Part of a small language model's weights.
Architecture: biases on query, key and value, tied embeddings.
Each number is 128 + 32 x the weight over its row's rms, rounded and kept within 0 to 255. Layers, rows and columns count from 0. The size above them is the row's rms in percent of the matrix's.

# layer 4 MLP down (transposed), 384x96, rms 0.0917, rows 164-187, columns 0-95
size [ 93 105  97 108 104  96 103  98  97 101 103 102  97 100 104  94 102  95  95  97 102 102 106 105]
[[102 194 210 186 102 108  73  53 163 124 119 143  82 107 134 123 139  78 137 150  93 117 104 132 152 125  87 127 136 157 108 152 115  87 120 108  76 156 105  81 114 166  54 154 132 125 128 102 111  87  65 112 125 112 123 153 130 106 130  77 159 135 109 136  95 164 101 171 139 156 177  64 118 115 130 121  98 146 153 160 155  91 140  97  92 106 142  99  87 142  50 114 130 163 140 111]
 [ 82  32 155 148 130 127 129 189 137 122 116 124 101 165 125 102 158  85 130  96 110 178 120 125  70 139 122 125 116 159  68 150 121 106 115 103 143  67  81  50 141 175 105 119  72 129 134 107 152 106  91 129 120 131 127  81 147 139 121 174 115 131 136  92  98 149 107 100  85 115 110 147 128 131 120 131  92 176 117 158 103 187 189 226 125 140 122 186 152 164 133 102 111 123 133 104]
 [ 67 109  97 130 153 109 106 117 125 136  85 122 142 179  55  41 156 139 180  97  72  86 117 172  49 158  97 126  99 120 103 166  37 123 110 129 173 148 109 125 135 185 143 110  91 125 160  86 111  83  84  88 126 160 124  89 148 144 173  84 139 121  92 125 148 172 128 137 149 164 134 114 112 132 163 136 117 158 138  86  98 127 155 147 135 119 100 155 119 155 123 107  84  97 157 137]
 [112 135  87  80 112 164 133  95 156 129  81  76 120 134 119 161 130 129 124 134 103  93  66 119 122 155 116 159 110  85 113 112 190  85 158 110 152 172  61 156 190 170 124 148 167 135  73 177  98 146 168  56 106  65 107 142  86 168 111 170 126 142 135 103 176 201 144 156 176 103 142 143 123 111 177 133 140 141 125  89  80 102 131  98 112 114 131 166 145 126  99 144 169 151 154 127]
 [ 98 128 172 110 123 111  95 109 139  85 178 111 121  71  87 113 129 130  92 176 136 129 131 101 141  77 206 145 139 193  93 141 141 116 153  71 170 173 131 132 204 136 125  99 119 111  86 131  92 130 117 161  96 113 180 100 111 138 131 163 131 125 104 136 138 169  65 164  99  90  60 174  96 120  88 158 126 108 146 114 119  97 126 120 191 131 120 184 184 147 133 152 147 193 130 114]
 [122 101 139 173 149 150 119 157 124 112 127 113 150 134 129 155  96  97 101 166  75 135 191 163 126 137 109 195 123 118  81 126 153 122 150 157  99 164 139 162 138 176 119 121  92 120 177 105 119 147 103 165  84  57 132 166  22 164 154 154 130 145 113 103 130 123 148 136  72 131 141 154  89  98 129 130  66 139 130 166  87 172 106 158 177 172 160  94 163 131  97 155 179 108 109 187]
 [140 144 150 164 161 103 171 145 127  91 148 176 236 161 138 107 155 148 101 112 135 109 129 112 130 148 145 140 124  89 140 103 165 156 137 127 131 134 146 111  87 128 179  99 107 129 124 181 124 111 113 129  84  49 155  57 130 142 116 170 101 203 153 170 119 128 157  82 137 165 199 127 135 110  50 158 151 134 130 164 177 191 123  83 141  72 126 126 140  98 148 115 134 123 130 143]
 [118 150 129 120 147  55 163 171 125 203 169  66 153 150 104  85 149 162 158  73 147 124 130 140  95 114 122  70 100  93 170 175 127 118 122  85 127 100 128 141  59 111 124  84 125 105 165 104 129 129 128  74 164 163 101 168 161 113 121 138 157 153 120 138  75 155 110 103  98 145 119 138  97 155 138 153  77  86 116 123 147 130 202 183  72 140 116 137 128 134  94 124 196 130 170 169]
 [ 96 151 110 171 194 148 150  91 110 137 157 185  95 131 170 137 173 140 100 121  82 159 130 134 184 168  98 185 152 129 128 135 153 190 119 142 175 152 138 125 135 103 140 127 141  96 135 105 166 134 144 182 124 146 123 110 143 126 172 136 109  99 149 100 115 111 103 156 173  99 133 153 130 111 102 158 139 170 172 105 118 199  70 113 161 161 146 100 109 232 100  94 153  71 179  94]
 [132 172 109 140 105 127 118 148 127  51  81 186 141 107 158 101  44 145 108 116 127 143 161 113 112 118 115 161  83 126 122 128 151 112 192 136 117 112 155 134 128  88  96  98 119 133 224  78 131 121 112 115 166 158  72 149 103 107 151 177 161 163 139 167 151  96 161 140  92  85 121 153 141  56  94 166 161  79 104  93  84 101  98 148 150 136 139 144 134 105 173  68 134 158 106 131]
 [112 141 113 109  89 184 138 132 132  86  46 168 136  58 123  86 117  77 151 133 127  64 137 118 159 131 178 141 146 145  99 109 140 154 111 113 107 137 161 121 113 108 115 111 118  73  89 145 106 105 133 123  99 176 131 111 114 100 152 131  77 145 139 163 180 134 114 158  97 109 161 116 118 126 131 122 135 191 130 167 172 176  51 136 142  63  63 186 107 142 112 113 132 132  84  52]
 [165 154 129 151 231 148 111 148  71  88 121  84 165 181 113 112 107 102 152 139 117 156 128 154 116 132 148  68 160  28 127  81 145 155 167 142 161 122 140 127  93 107 163 164 160 164 113 111 109 150 105 184 109 162 106 130 163 128 143 125  67  85 110  92 122  68  85 134  99 123 133 122 139 118 147 114 109 127  89  81 148 125 160  70  87 135  81 114 141 141 112 138 132 180 169 138]
 [141 134 124 135 103 116 163 218 116 112 114 142 131  53  94  99 109  79 134 139 100 104 104 229 103  67 198 134 159 176 155 129  95 147  81 121  67 142 129 110 112 117 150 118 171 110 130  88 117 122  75 137 155 147  98 201 111 103 139 145  82 149 124 111 107 160 121  79 155 102 107 146 123 154 109 131 117 104  86 117 103  93 115 160  76 151 122 168  80 102 107 135 126  87 135 158]
 [ 84 122  88 149  73 138 130 128 143 129  86 128  65 195 105 110 134 113 112 141 136 165 120 107  90  89 193 181 154 184 127 160 135 163 113 105 108 117  51 146 162 107 115  50 175  82 128  95  98  98 183 128 112 175 146 102 113 114 164 149 155  97 131 121 174 114 127 156 156 125 202 117 147 160 161 134  97 137 197 146 112 141  58 132 122 160 128 122 109 143 112 149 108  90 115 127]
 [ 96 129 141 143 154 139 123  98 122 148 122 108  88 164 222 108  84 136 113  96 121 178  70  92 119 135 155 143 129 157  68 183 136 182 128 104 148 150 124  57 160 155 159 113 100 129 128 149  70 130 144 157 135 170 102 135 130 128 139 184 105 131  95 119 150 103 112 207 105 133 162 195 112 104 142 204 165 197 107  89  79 125 118 138 141 113 142  83 121 172 100 106 115 126 141 143]
 [129 111 164 165 126 133 121 110 134 175  59 106 121 108 159 185 136  99 124 159  91  93 170 141 148 103 144 145 108 118 179 128 110  88 162  91 138  95 150 114 171 111 181 166 113 164 158 116 131  44 109 149 148 105 171 128 161 130 146  71  95 163 163 124 109  99  57 107 191 163 132 126 150 157 137 101 125 139 146 216 153  79 114 170  69 163 154 156 151  93 133 111 138  83 127 133]
 [ 99 102 135  92  93 142 161 145 102 142 158 134 159  89 100 190 114 104 128  83 171 181 177  76 127 137  99 123  78 126 181 112 151 156 129 214 148 123 122 195  66 137 141 144 145 107 146  98 121 153 117 131 123 145 110 153 158 183 103 132 115  89 123  99 138  84 125 122  89 111 153  88 138 116 206 142 183 107 133 142 176 160 139 146 195 112  91 165  86 136 173 155  89 119  93 144]
 [180 149 187 130 167  98  92 140 106 132 167 171 106  78 118 170  88 147 128 149 109 127 109 133 182 104  74  78 155 165 164 110 129 141 102 113 127 173 153 101  93  53 119 113 170 136 115 147 118 121 129  82 123 130 132 125  93 148 155 112 143 139 103 125 136 154  89 144 114 158 173 156  72 110  94 101  86 171 186 144 195  99 165 120  44 124 197 127 111 129 142 102 186 168 126 135]
 [120  44 128  68 149 100  87 127  85 110 112 164 212 112 164 140  88  57  87 143  65 183 142 169 176 151  84 119  95  64 150 151 153 162 140 135 134 154 116 168 124 139 107 115 137 123 109 147 180 112  88  90 105 123 110 187  88 136 115 113 139  82 108 187  99 158 129 156 108 156 136 164 131 108 172 136 115 192  90 112 123  92 112 109 133 132 110 134 143  95 122 135 125 136  99  97]
 [152 138  85 163 168 112 125 157 157 122 103  83 165 132 186  97  97 122 113  75 154  99 134 173 112  84 143 140 186  84 145 112 166 146 142 162  90 170  83 144  94 126 160 110 199 158 171  82  95 140 130 120 120  80 152 148 165 214 113 122 183  91 142 126 138  66 137 155 104 164 159 144 155 129 132 161 104 150 122 131  82  77 108 105 118  93  57 102 117 115 134 147 146  97 146  88]
 [147 102 116 128  73 103 116 118 103  63 140 203 155 113 110 158 130 111 151 104 105 169 146  95 157  96 150 137  99  55 150 135  97 195 157 153 172 178 150 126  92 114 120 119 155 162 125 118 121 147  52 108 125 160 124 178 142 158 130 125 158  72 127 144 124 157 163  93 137  34 175 150 174 120 132 131 138 133 119 134 149 124 134 114  63 133  67 135 114 192 118  83 149 154 121 168]
 [175 165  78 105  91  79  22  98 173 159 103 162 171 101 188 157 156 113 126 135 123 101 188  90 133 170 151 157 133 125 100 107 127 139 160  96 108 118  97 157  72 148 161 132 123 115 175 106 159  89  87 112 162 182 152 135 136 183 112 116 108 116 132 173 152 142 143  90 124 129  72 146 133 124 158 132 163  93 148 131 131 159  80 171 116 127 148 158 137 120 117  78 111  91  62 147]
 [111 146 184 162 126 100  79 136 121 138 191  95 144 162  83  64 125 178 141 182 162  94 102 161 121 166 112 117 145 147 129 120 137 107 120  85  93 145 100 167 163 120 122 135  91 111  93  84  57 151  94  90 130 135 140  76 118 125 142  90  84 128  54 175 150 112 181 124 120 131 138 111 169 153 157 151 141 131 111  98  70 217 153 138 151 103 103  75 145 120 126 129 173 121 172 116]
 [127 152 102 175 107 177 184 119 121 139  95  95 115 156 117 151 138 115 159  95 166 180 124 149 169  42 127 132 192 114 121 177 163 123 166 114 158  94 142 167 192 116 136 126 171  92 153  86 109 113  63 132 119 111 119 143 172 163 115 101 145 113  94 137 117 154 134 158 139  96 129  88  89 126  59 118  93 104 126 105 199 107 139  74 131 101  76  77  83 105  81  96 145 132 108 130]]
# layer 4 MLP gate, 384x96, rms 0.196, rows 165-188, columns 0-95
size [ 98  98 102 105 103 102  96  98 106  99 105  95 100 104 103 101  87 100  99 102 105 108 102 104]
[[136 127 112 153 167  68 132 158 123 123  76 142 127 129 209 167 119 107 147  96 159 101 126  91  71  75 139 188 186 105 132 151  46  92 161 178 138 131 183 128 134 159 163 116 141  41 145 126 103 125 123 114  79 165  65 123 108 111 136 102 144 161 143 141 123 107 115 144 101 120 108 124 168 122 115 178 105 110  94  84 194 125  96 164  66 130 113 152 112 125 134 119 143 107  92 136]
 [120 117 157 164 158 134 149 164  85 175  71 140 172  64 121 104 113 156 129 106 183 101 166 100 158 107 138 167 149 107 186 154 123 159 108 136 128 142 130 102 117 129 111 111 116 131 118 108 190 136 171  68  83 117 109 147 165 130  91 164 104 160 152 124 144  72 186 128 183 109  88 161 171  81 154 134 114 121 111 102 117 127  65  79 171 123 114  97 122 184  82 174 139  87 157  70]
 [162 149 162 156 122 125 171 110 132 115  89  59 130 134  75 165 144  86 155 101  82 145 104 100  95 101 116 141 158 135 124  82 129 117 145 108 141  78 155 146  70 118 102 136 113 153 107  62 136 161  86 124  89 104 156 150 160 123 134  98 122 132 187  85 180 116 143 108 110 123  91 154 122 119  71  72 122 155  74  73 135  61 104  95 137 124 142  84 195 177 134 191 174 134 137 102]
 [107  97 163 152 134 129 101 159 153 145 149  95 128  35 174 129 179 111 167 128  87 157 175 104 129 155 105 163 127 153 151 138 123 158 218 119 152 170 124 168 110 141 179 145 115 157 100 180 104 116 110 154 115 135 159 104  87  99 130  72  21  88 119 100 175 144 115 121 145 146 150  91 145 126 108  65 124 149 140 111 100  96 126 162 159 132 153 115 158 147 102 106 124  95 157  73]
 [156 117 125 119 237 109 183 175  89 160 170 142 134 139 148 127 137 138 117 137 115 109 112 135 104 103 174 162 154 153 136 131 143 100 100 148 158 190 158  45 114 107 102 124 132 126  45 175 104 175 146 118 134 179 138  83  78  56 130 163  93 127 140 108 109 134 168  99 167 162 120 156 170 174 137 131 113 124 132  65 136 114  75 133 133 123 147 184 119 113 123 113 162 104 108 132]
 [166 163 129 106  94 112  95 170 120 190 130 162 166 138 149 114 101 163 171 166 161 139  72 101 163 175 120 128 165 145 115 138 107 120 115 184 118 201 167 143 113 149 160 121 163 124 109 130  86 127  47 162 114 189 125  90 151 154 111 139 233 118 104 171 120  89 160 170 132 133 173  96 128 102 137 168 168 138 130 133 152 115 103 116 117 124  82 178 139  70 111 132 117 123  84 118]
 [110 163 176  80 111 103 168 132 146  81  86 188 165  96 145 136  69 154 124 145 187  98 131 101 124 123 135  98 139 176 126 176 141  44 129 130  81 150 122 109 142 146 142 149 127 166 148 149 108  75 169 154  89 153 156  96 169 115 108 109 112 125 105 141 147 146  51 156 166 127 144 187 113 125 126 106 171 128 111 129 185 195 133 147 114  61  87 155 183  81 120 113 115 113 121 138]
 [157 124 127  90 158 125 163 123  90 145  63 113 118 140 140 105 157 125 115  83 125 111  69 179 110 173 154 162 123  98 134 125 166 103 146 133 133  91 105 127 130  95 109 159 136 135 166 136 166  75 145 121 136  75 104 139  81 157 117 150  97 153 126 120 127 123 125 162 105 173 148 107 131 227  82 122 124 155 141 106 160  53 104 182 164 135  83 128  78 132  82  49 193 121 168  80]
 [161 135  88 164 106 167 137 124 128 112 150  99 133  90 139 114 146 115  85 147 103  97 161 153 130 123 145  96 141 127 139  97 208 157 131 162 179 133 184 146 172 136 189 209 142 164 151 150  66  97 157 110 122 123 145 183 158  98  94 142 141 107 192  79  82 160 112 157 111  98 219 146 122  96 144 184 145 149 120 164 104 156 124 147 132 114 139 125 121 181 168 179 155 146 137 109]
 [118 145 132  92 110 166 124 139 132 119  98 162 116  90 123 117  96 137 213 117 186 146 198 160 126 155  86 136 148 137 122 204  94 119 114 145  82 172 143 101 171 127 140 150 163 109 185 150 130 126 137 151 113  90 123 105 154  87 120 129 127 159 144 114  53 163  67 189 114 111 156 149 173 116 131 103 140 116 163 113 112 106  83 186 169  83 107  56 116 126 136  70  90 148  95 125]
 [161 118 139  98 161 107 130 113 139 140 100  62 127 136 114 151 164 110 101 156 170 166 255 128 149  99 109 128 133 132 137 111 118 169  92 155 157 180 136 126  83 129 126 150 159 158 146 105 140 160 143 131 146 134 172  73 128 181 175 137 133 141 179 171  93 113 128 131 168 124 114 118 125 119 191 160 140 103 155 144 124 129 123 121 184 141 117 145 143 100 130  67  60  41 106 121]
 [164 105 139  97 173  78 134 180 127 117 131 118 113 107 102 151 150  89 149 145  76 102 136 144  44  80  99 132  85 133 109 150 109 167  99 125 117  97 123 118 166  97 169 165 156 148 125  84 127 167  62 136 156  91 101 107 111  67 102  73 112 164 157 144 144  93 170 109 185 141  93 138 138 121 113  95  86  79  62 155  60  91 133 136 111  85 121 169 135 135 145 146 138  95 186 131]
 [186 140 156 141  89 132 171 119 124 101 176 145 133  38 110 115 117 185  92  86 157  76 118 133 134 132 165 148 139 108 116 124 167  70 195 105 111 159  99 162 134 157 122 108 157 131 109 126  85 163 162 132  94  84 171  92 101 112 103 171 113 148 149  79 141 143 190 154  78 118  83 120 121 106 126  99 138 112 101 102 126 113  80 190 143 169  95 158  98 164 111  82 144 136 133  59]
 [148  87 181 149 119 155 106 162 114 162 115  95 113 204  94 122 161 151 137 149 145 107 200 103 139  99 155 130 149 142  91  81 167  97 159  93 137 151 123 141 198 139 117  64 179 173 155 121 133 105 169 198 105 143 104 159 173 165 153 108 110 119  79 140 118 131 132 111 138 120 130 210 116  92  59 112 103 133 121 133 103 157 158 135 111  63 136 160 131 122 170 124 150 151  74 101]
 [122 155 159 123 117  76 128 106 137 148 126 112 158  57  44 124 144 103  98  59  63 153  53 107 149  92  91 123 191 111 141  82 108 130 135  96  86 123 167 152 113  85 148 165 142 129  91  71 158 158 127  95 136 122 134 165 111  63 141 120 112 115 113 130 161  83  97 135 181 181 137 136 171 147 118 178 122 111 106  87 153 183 125 116 114  73 110  89 134 117 152 155 124 144 150 133]
 [165 110 132  79 125  94 126 185 124 135 164 119 238  86 154 158 106 111 138 104 106 186 174  91 171  96  99 131 104 171 163 132 111 153 143 133 153 152  91 113 111 154 140  99 140 142 113 135 108 121  73  92  88 143 173 130  93  66 143 105 124  86 119 110 121 159 135 114  87 128 153 182 105 140 112  92 188 152 185  85 122 133 132 114  98 146 177 202  85  86  97 122 145 118 125  91]
 [165 108  91 140 129 168 126 104 109  71 148 103 136 166 136 141 126 114 120 169 169 122 136 183 122 122 159 146 104 127 111 125 133 164  99 193 123 176 122 116 119  99 159 153 196 116 146  87 112 110 129 170 114 120  81 150 123 161 146 110 175 126 106 100  68 105  93  89 128  84 111  59 107  57 114  74 102  82 114 107 163 173  70  86 205 119 113 117 122  84  65  97 104 141 130 148]
 [107 104 185  99 134 131  90 134 130 139 165  64 119 131 138 133 137 131 111 126 165  77 119  78  58 130 155 115  60 107  83 129 128  98 145  64 120 151 127 116 140 108 149 184  63 104 134 110  97 117 159 141  74 109 164 136 145 144 116 119  57 129 154  86  83 180 127 128 124 105  65 120  90 115 115  80 143  57 164  83 124 127 103 167 128 107 127 162 118 110 117  96 198 160 175 119]
 [153 162 120 149 150 154 133  80  94 109 143 142 150 135 174 102  68 137 140 120 182  64 120 141  71  99 143 112 137  63 140 118 121 146 179 149 165  69 134 188 111 156 169 193 160 164 123 170 116 146 144 120 182 101 133  92 168 131  98 124 151 127  92 115 145 127 156  74 142 146 121 128  82 184 117 137 123 182 153 148 112 101 111  77  82  95 167 150  79 102 126  63 131  92  92  97]
 [163 150 164 139 121 160  66 184 142 151  71 156 180 163 149 122 135 107 119 104  65 113 139 102 126 144 114 142 154  93  75 101  80 139 131 109 133 149 136 125 165 125 116  31 167 176 124 110 166 133 108 101  89 160  70  83  93 187 122 191 124 105  65  99 158 123 155  51 149 104 144 100  87 149 127 120 113  86 117 142  87  98 138  98 134 121 142 114 103 114 166 138 120 117 124  81]
 [120 169  87 144 141 136 133 143  89 159  72 121 150 128  34 142 139 161 118 120 109  82 133  96 123 113 161 106 175  89 102  92  93 102 168 108 105  71 141 148 182  78 109 149  84 130 168 133  76 142  85 133 134 111 148 112  98  90 108 136 136 125 121  85  94 104 149 121 167  59 132 132 139 179 120 153 136 136  83 159 129 126 141 111 173 155 155 193 109 119  74 116  65  89  66  86]
 [148 104 151 122 154  95 120 152 111  73 118  97 116 164 152 144 131 166 156 118 132 136  97 105 145 123 116 180 107  89 114 149 113 128  92 125  83 141 176 125  88 177 191 119 140  97 129 110 114 230 139 170 125 116 144 180 145 143 167 163  76  79 103 134 136 177 114 122 159 117 138 169 167  79 124  96 173 149 112  66 121 187  90 106  76 195 136 154 120 127 188  78 130 106 135 100]
 [127 131 151 137 117 155 118 116 172  85 177 106 112 136 100 144  64 132 171  20  98 124 174 126  63 118 103  93  56 105 107 112 158 158  73 150 140 140 115 200 173 101 144 129 185 104 183 147 122 133 110 130 106 116 107  92 167 114 190 124  83 104 131  66 163 174 188  97 141 148 140  96 109  92  87 137 129  96 124 136  96 126 132 168 137 124 127 124 120 114 163 119 116 130 130 102]
 [114 184 190  93  40 155 116 155 157 128 128 106 164  81 157 143  83 199 126 157 138 124 152 110 127 163 199 143 119 125 155  93 142 147 103 160 103 144 185 154  57 104 195 156 129 172 200 145 160 164 133 148 145 122  96  75  81 157 125 110 147 166 162  90 164  96 130 154 141 164 176 115 136 110 103 135 142 134 132 150 158 125 132 133 136 146 152 104  98 137 149 154 151  93 169 143]]
# layer 4 MLP up, 384x96, rms 0.201, rows 165-188, columns 0-95
size [104 100 108 108  98  98  99  94 102 104 107  92 104 105  96 106  95  97  98 102 101 100 106 107]
[[127 120 163 110 160 121 137 175  75 133  93  90 140 169 136  87 174  93 121 114 112 158 136 122 102  69  78  75  99 185 129 142  83 169 132 134 109 127  95 164 126 204 105  98 119 130 163 151 108  91 139 105 155  87 102 108  83 117 153 119 163 167 122  67 156 107 133 124 111 120 135  63 128 132 199 117 130 136 137 143 145 116 112 105  58 209 133  94 100  97 118 107 100  74 115 188]
 [109 120 156 140 145 149 137 125 192 125  75 141 152  40 124 144  57 102 129 124 108 146 145 117 157 128 144  71 125 109 169 183 206  81 106 181 140 103 179 149 169 150 124 105 138 147 118 155 123 147 176 188 130  97 121  99 164  81 114 168 156 138 109  98  84 121 127 151  96  99  90 109 183 135 144 160 145 143 155 156 142 155 147 123 140 130 169 152  99 156 125 131 175 165  69 192]
 [199  95 112 151 146  91 132 185 135 125 167  92  95 118 133 175 121 180  97  95 136 118 108 133 115 175 185 113 138 140  95 139 110 175 140 144 138 110 162  74 173 206  94 170 150  84 136 145 114 126 199 166 122 166 208  76 142 134  47  99  97 154 136 104 130 160 137 153 109 150  91  78 140 145 121  99 104 194 133 158 121 120 132  99 106 112 132 107 132 151 138 147 128 123 128  82]
 [150 147 120 122 148 114  78 128 111 127 155 228 142 140 146  99 165  92 226 125 130 176  88 108 124 104 101  97 138 103  71 132 119  97 128 117  95  64  93 155 110  92 153 139 134 102 173 158  75 126 103 185 115 139  99 128 104 141 169 118  50 157 123 183 141 157 142 124 181 179 171  87 135 137 108 129 127 102 167 143 109 137 148 138  90 145 170 140 136 118 146  68 140 158 146  99]
 [128 146 117 105 183 152 154 166 107 163 164 105 116 150  79  97 114 169  84 124 120 118  86  78 129 123  83  98 106 164 169 118 149  82 133  10 125 118 122  81  37 145 144 122 132 128 101 137  96 164 100 128 155 110 151 120 183 141 109 130  94 150 132 106 157  77 177 164 146 122 100 114 152 150 128 148 130 176 165  89 118  71  96 112 167 103 164 176 109 157 144 144 112  85 115  95]
 [172 121 124 119  93 136 183 140 166 109  92  82  66 130 154 196  96 112 142 205  90 103 128 173  88 114 162 144 162 175 176 135 130 145  97 138 135  81 118 126 119 125 186 141 157 119 108 114 136 125 126 150 157 140 176 116 116 112 132  98 200  55  91 187 138 121 109  98 116 126 115 170 164  81 166  96 101 153 147 101 188 124 166  86  84 108 151 124 126 131 121 147  72 163 113  98]
 [158 107  92 107 111 183  62  99  88  61 111 118  99  86 109 138 142 132  95 117 174 103 144 176 184 176 130 112 110 163  77 162 111 153 133 148 135 190 124 133 158 169  89 187 110 136 152 149  89 104  89 131  99 178 106 106 100  98 127 101  98 116 184 116 194 178 111 132 130 127 176 158 144 126 150  81 100 110 188  80 175 109 126 130 134 105 143 141  92  80 165 124 142 156 129 152]
 [200  96 126 133 119 132  73 121 168  71 133  92 127 139 174 150 133 139 170 135 194  67 109 134 129 120 103 138 121 154 158 124  83 119 128 121  62 129  99 171 120 101 108 161 153 110 109 148 102 156 119 118  97  93 152 105  89 118 148 108 101 132  92 160  94 126 111 161 120 163 134 162 142  95 180 143  93 172 112  99 151  75 111 195  87  56 122 173 154 102 117 130 135 113  83 223]
 [142  83 141 137 167 111 119 117 176 129 123  58 189 106 110 106 190 127 146  99 184 117 118 185  90  68 153 145 193 158 111 142 117 127 172 142  67  84 107  82 136  22 125 144 148 136 129 144 116 127 147 181 122 141 105 145 156  96 157  82  88 131  97 110  99  68 142 126 114 112 124 115 135 121 170 173 162 122 106 127 119 146 137 163 106 164  74  82 148 149 136 119  94 109 117 170]
 [ 93 131 146  98 150 128 159 122 147 162 209 111 122 146 104  87  95 119 130 130 135 181 179  83 155 144 130  62 104 118 123 112 142 172 168 135 195 132 183 109  97 131 189  77 134 142 127 100 135 110 135 144 175  97 198  94 186 129 121 160 168 195 107  87 109  88  80 135 156 186 114 150 176 125 155 100 129 104 133 143 147 113 128 139 104 108 149 146 154 166 147 175 179 140 156  94]
 [112  67 133 132  57 126 124  85 159  90 126 120 116 107 120 132 212 158 130 122 120 123 160 113 114 206 150 144  46 151 207 136 135  74 135 128 144 113 141 112 175 154 108 141 106 137 175 131 126 138 112 102 157  85 132 182 128  95 107 132 142 107 162 106 133  92 108 194 123 176  83 112 127 153  92 110 115 107 171 195 135  48 111 124 131 137 126 129  90  95 132 145 147  74  99 128]
 [ 96 164  87 120 147  89 115  78 123 141 185 136 103 115 166 111 208 109 174 112 112 149 167  96 115 153 171 124 137  83 142  92 140 157 136 213 139  90 136 132 122 107 160 112 164 135  80 126  86  88 163 142 143 132 120 148 120 135 161 175 130  97 129 100 211 122 118  80 200 149 154 154 147 180 133 106  94 120 129 117 175 106 105 125 170 177 155  77 127 152 178 114 136 176 145  95]
 [147 125 134 122 122 111 181 129 127  77 158 188 151 161 133  52 198 156  98 170 120 153 152  95 180  85  86 164 170 123 125 154 164 175 133  86  96 160 117 104 111 128  84 100 173  64 143 116  90  67 167 105 131 130 174 119 112  70 121 139 153 114  70 152 160 136 131 143 107  98 130  71 149 115 161 124 156 191 143 130 103 113 156 145 197 117 133  99 102 136 160 136 126 107 155 148]
 [114  92 113 163 129 106 149 157 102 147 108 169  95 147 112 159 154 126 123 178  53 135 146 167 102 141 148 167 154 182 133 134  94 129 164 141 106  86 158  76 161 137  64 129 138 127 109  82 160 122 141 105 203 160 156 125  75 145 122 136 111 134 116 102 135 106 142 130 148 123  98  95  79  61 126 112 193 146  96  68 140 107 106 130 151  87  91 117 174  78 129 148 187  56  74 134]
 [103  69 117 159 210  79 181  82 129 126 169 116 152 122 106 137 169 100 103 151 124 115 130 141 120 143 125 126  68 116 180 142 152 128  94  74 143 133 122 127 114 119  90 177 135 115  82 103 146 107 201 121 104 217 146 104 114 128 109 101 141 146 116 179  70 125 187 200 117 131  62 103 123 134 127 162  61 109 114 113  87 113 154 133 150 147 134 121 130 102 131 147 180  87 104 122]
 [138  68 156 156 147 104 105 101 110  93 110 139 143 200 149 104 101 104 165 152 170 144 122  63 159 154  97 172 128  70  67 102 131 119 154 140 150 158 172 126 110  70 170 156 101 140 131  97 177 167 149 154 144 139  78 111 103 179 159 130  84 108 169 137 139 111 110 129 146 147 150  68 103 126 115 151 118 119 153  83  90  97  89 106  98 127  72  54 139 187 161 165 119 113  91 148]
 [ 80 117  39 131 164  98 146 132 121 134 101 166 119 114 158  76 181 149 150 128 149 124  75 132 128 112 140 150 124  84 148 119 125 103  99 104  81 150 144  98 171 162 162  85 101 136 157 133 142 164  80 135 154 100 138  72 138 147 141 176 122 179 109 136  76 112 170 149 167  52  94 124 187 159 164 160 142 103 135 106  97 130  52  78  95  71 123 135 137 132 146 153 127 120 129  64]
 [ 90 135 122 140 113 145 120  97 117 159  90 121 112 139 129  88  77 128 138 137 156 154 123 123 118 155 198 106 114 127 153 114 172  99  49  71 158 131 104 168 144 189 101 114 130  84 111 155  70 187 150 172 130  95 154  99 147 150 147 200 104 150 154  89  66 124  93 118 109 108 159 112 133  58 109 143 112  78 117 101 158 106 168  61 147  83 125  85 134 157 167 150 103 174 148 111]
 [154 116  54 146 102 142 179 136 106 197 127 104 143 170 199 124 119 114  90 106 131 124 158 154 160 137 110 156  80 154 145 151  88 151 106  88 152 142 125 101 172  85 157  76  85  81 145 137 133 107 124 181  93  90 164 222 126 100 175  74 158 108 148 152 131 117 118 161 104 152 136 130 123 105 122  92 113  96 128 142 146  58 131 145 164  89 115 128 144 162 103  88 190 150 167 128]
 [128 109 105 146 111 109 182  93  51 176 171 108 119 124 110 143 136 155  67  91 153 120 166 103 155 131 138 115 143 140 128  81 150 183 159 104 127 131 118 139  96  89 182  99 149 142 124 119 148 199 204 152 104 111 165 131 161 109 135 125 109 115 122 110 102 141  69 201 150 152 123 204 137 159 162 125 110 149 187 105 156  75 133 107  91 174 141 163 143 193 145 126 104 124  82 116]
 [161 143 165 104  67 173 134 113 164  97 126 116 131  67 166 111  77 110 145 136  89 100 109 172 159 124  83 156 130 169 186 106 122  99 130 139 148 145 112 114 155 121 190 137 143  95 147 148 109  74 147 126  89 101 181 158 113 104 168 134 160 127 151 155 112 145 126 101  81 140  98 132  33 179 105 118  96 122 113 177 150 143 141 186 111 107 114  82 140 171 120 194 131 133 201  90]
 [142 115  83 124  59 111 129 141  96  77  94 162 129 106  95 136 113  82 116 159 101 179 132 145 120  32  85 122 134 123 131 113 140 185 108  76 160  76 118 118  83 159 152 134 119 140 144 157 129 124 168 146  90 152 132 184 114 117 128 145 204 103  76  99 122 115 124 185 144 167 139  83 130 128  97 198 124 129 153 168  77 142 135 155 141 109 196  84 106 157 126 151 129 112  97 174]
 [118  99 120 133 143 102 163 143 129 165 173  98 153  88 149 120  69  87 203 107 161 137 134 198 157 135  95 147 160 146 139 112  78 120 148 176 145 115 119 174 132  90 167 108 145 121  66 196 107 134 135 150 119 211 112 117 182 118  90 114  97 141 125 134 115  73 155 149 116 153 112 183  81 104  40 126 164 104 115 117 117 156 122 148 150 111 137 103 111 146 162 132 207 141 114 120]
 [123  61 121 112 164 123 129  98 162 127 222 110 172 168 114 122 165 123 108 111  70  94  78 109 160 120 124 125 133 185 129 127  99 153 147 136 151 101 121 124 135 112 142 144 110  95  92 132  98  32 114 162 124 106 190 123 138 148  79 122  90  95 144 144  57 165 188 130 188 126 111 158 156 118 137  68 121 110  60 103 104 174  78 101 126 110 152 140  92 144 131 121 153 120 136 141]]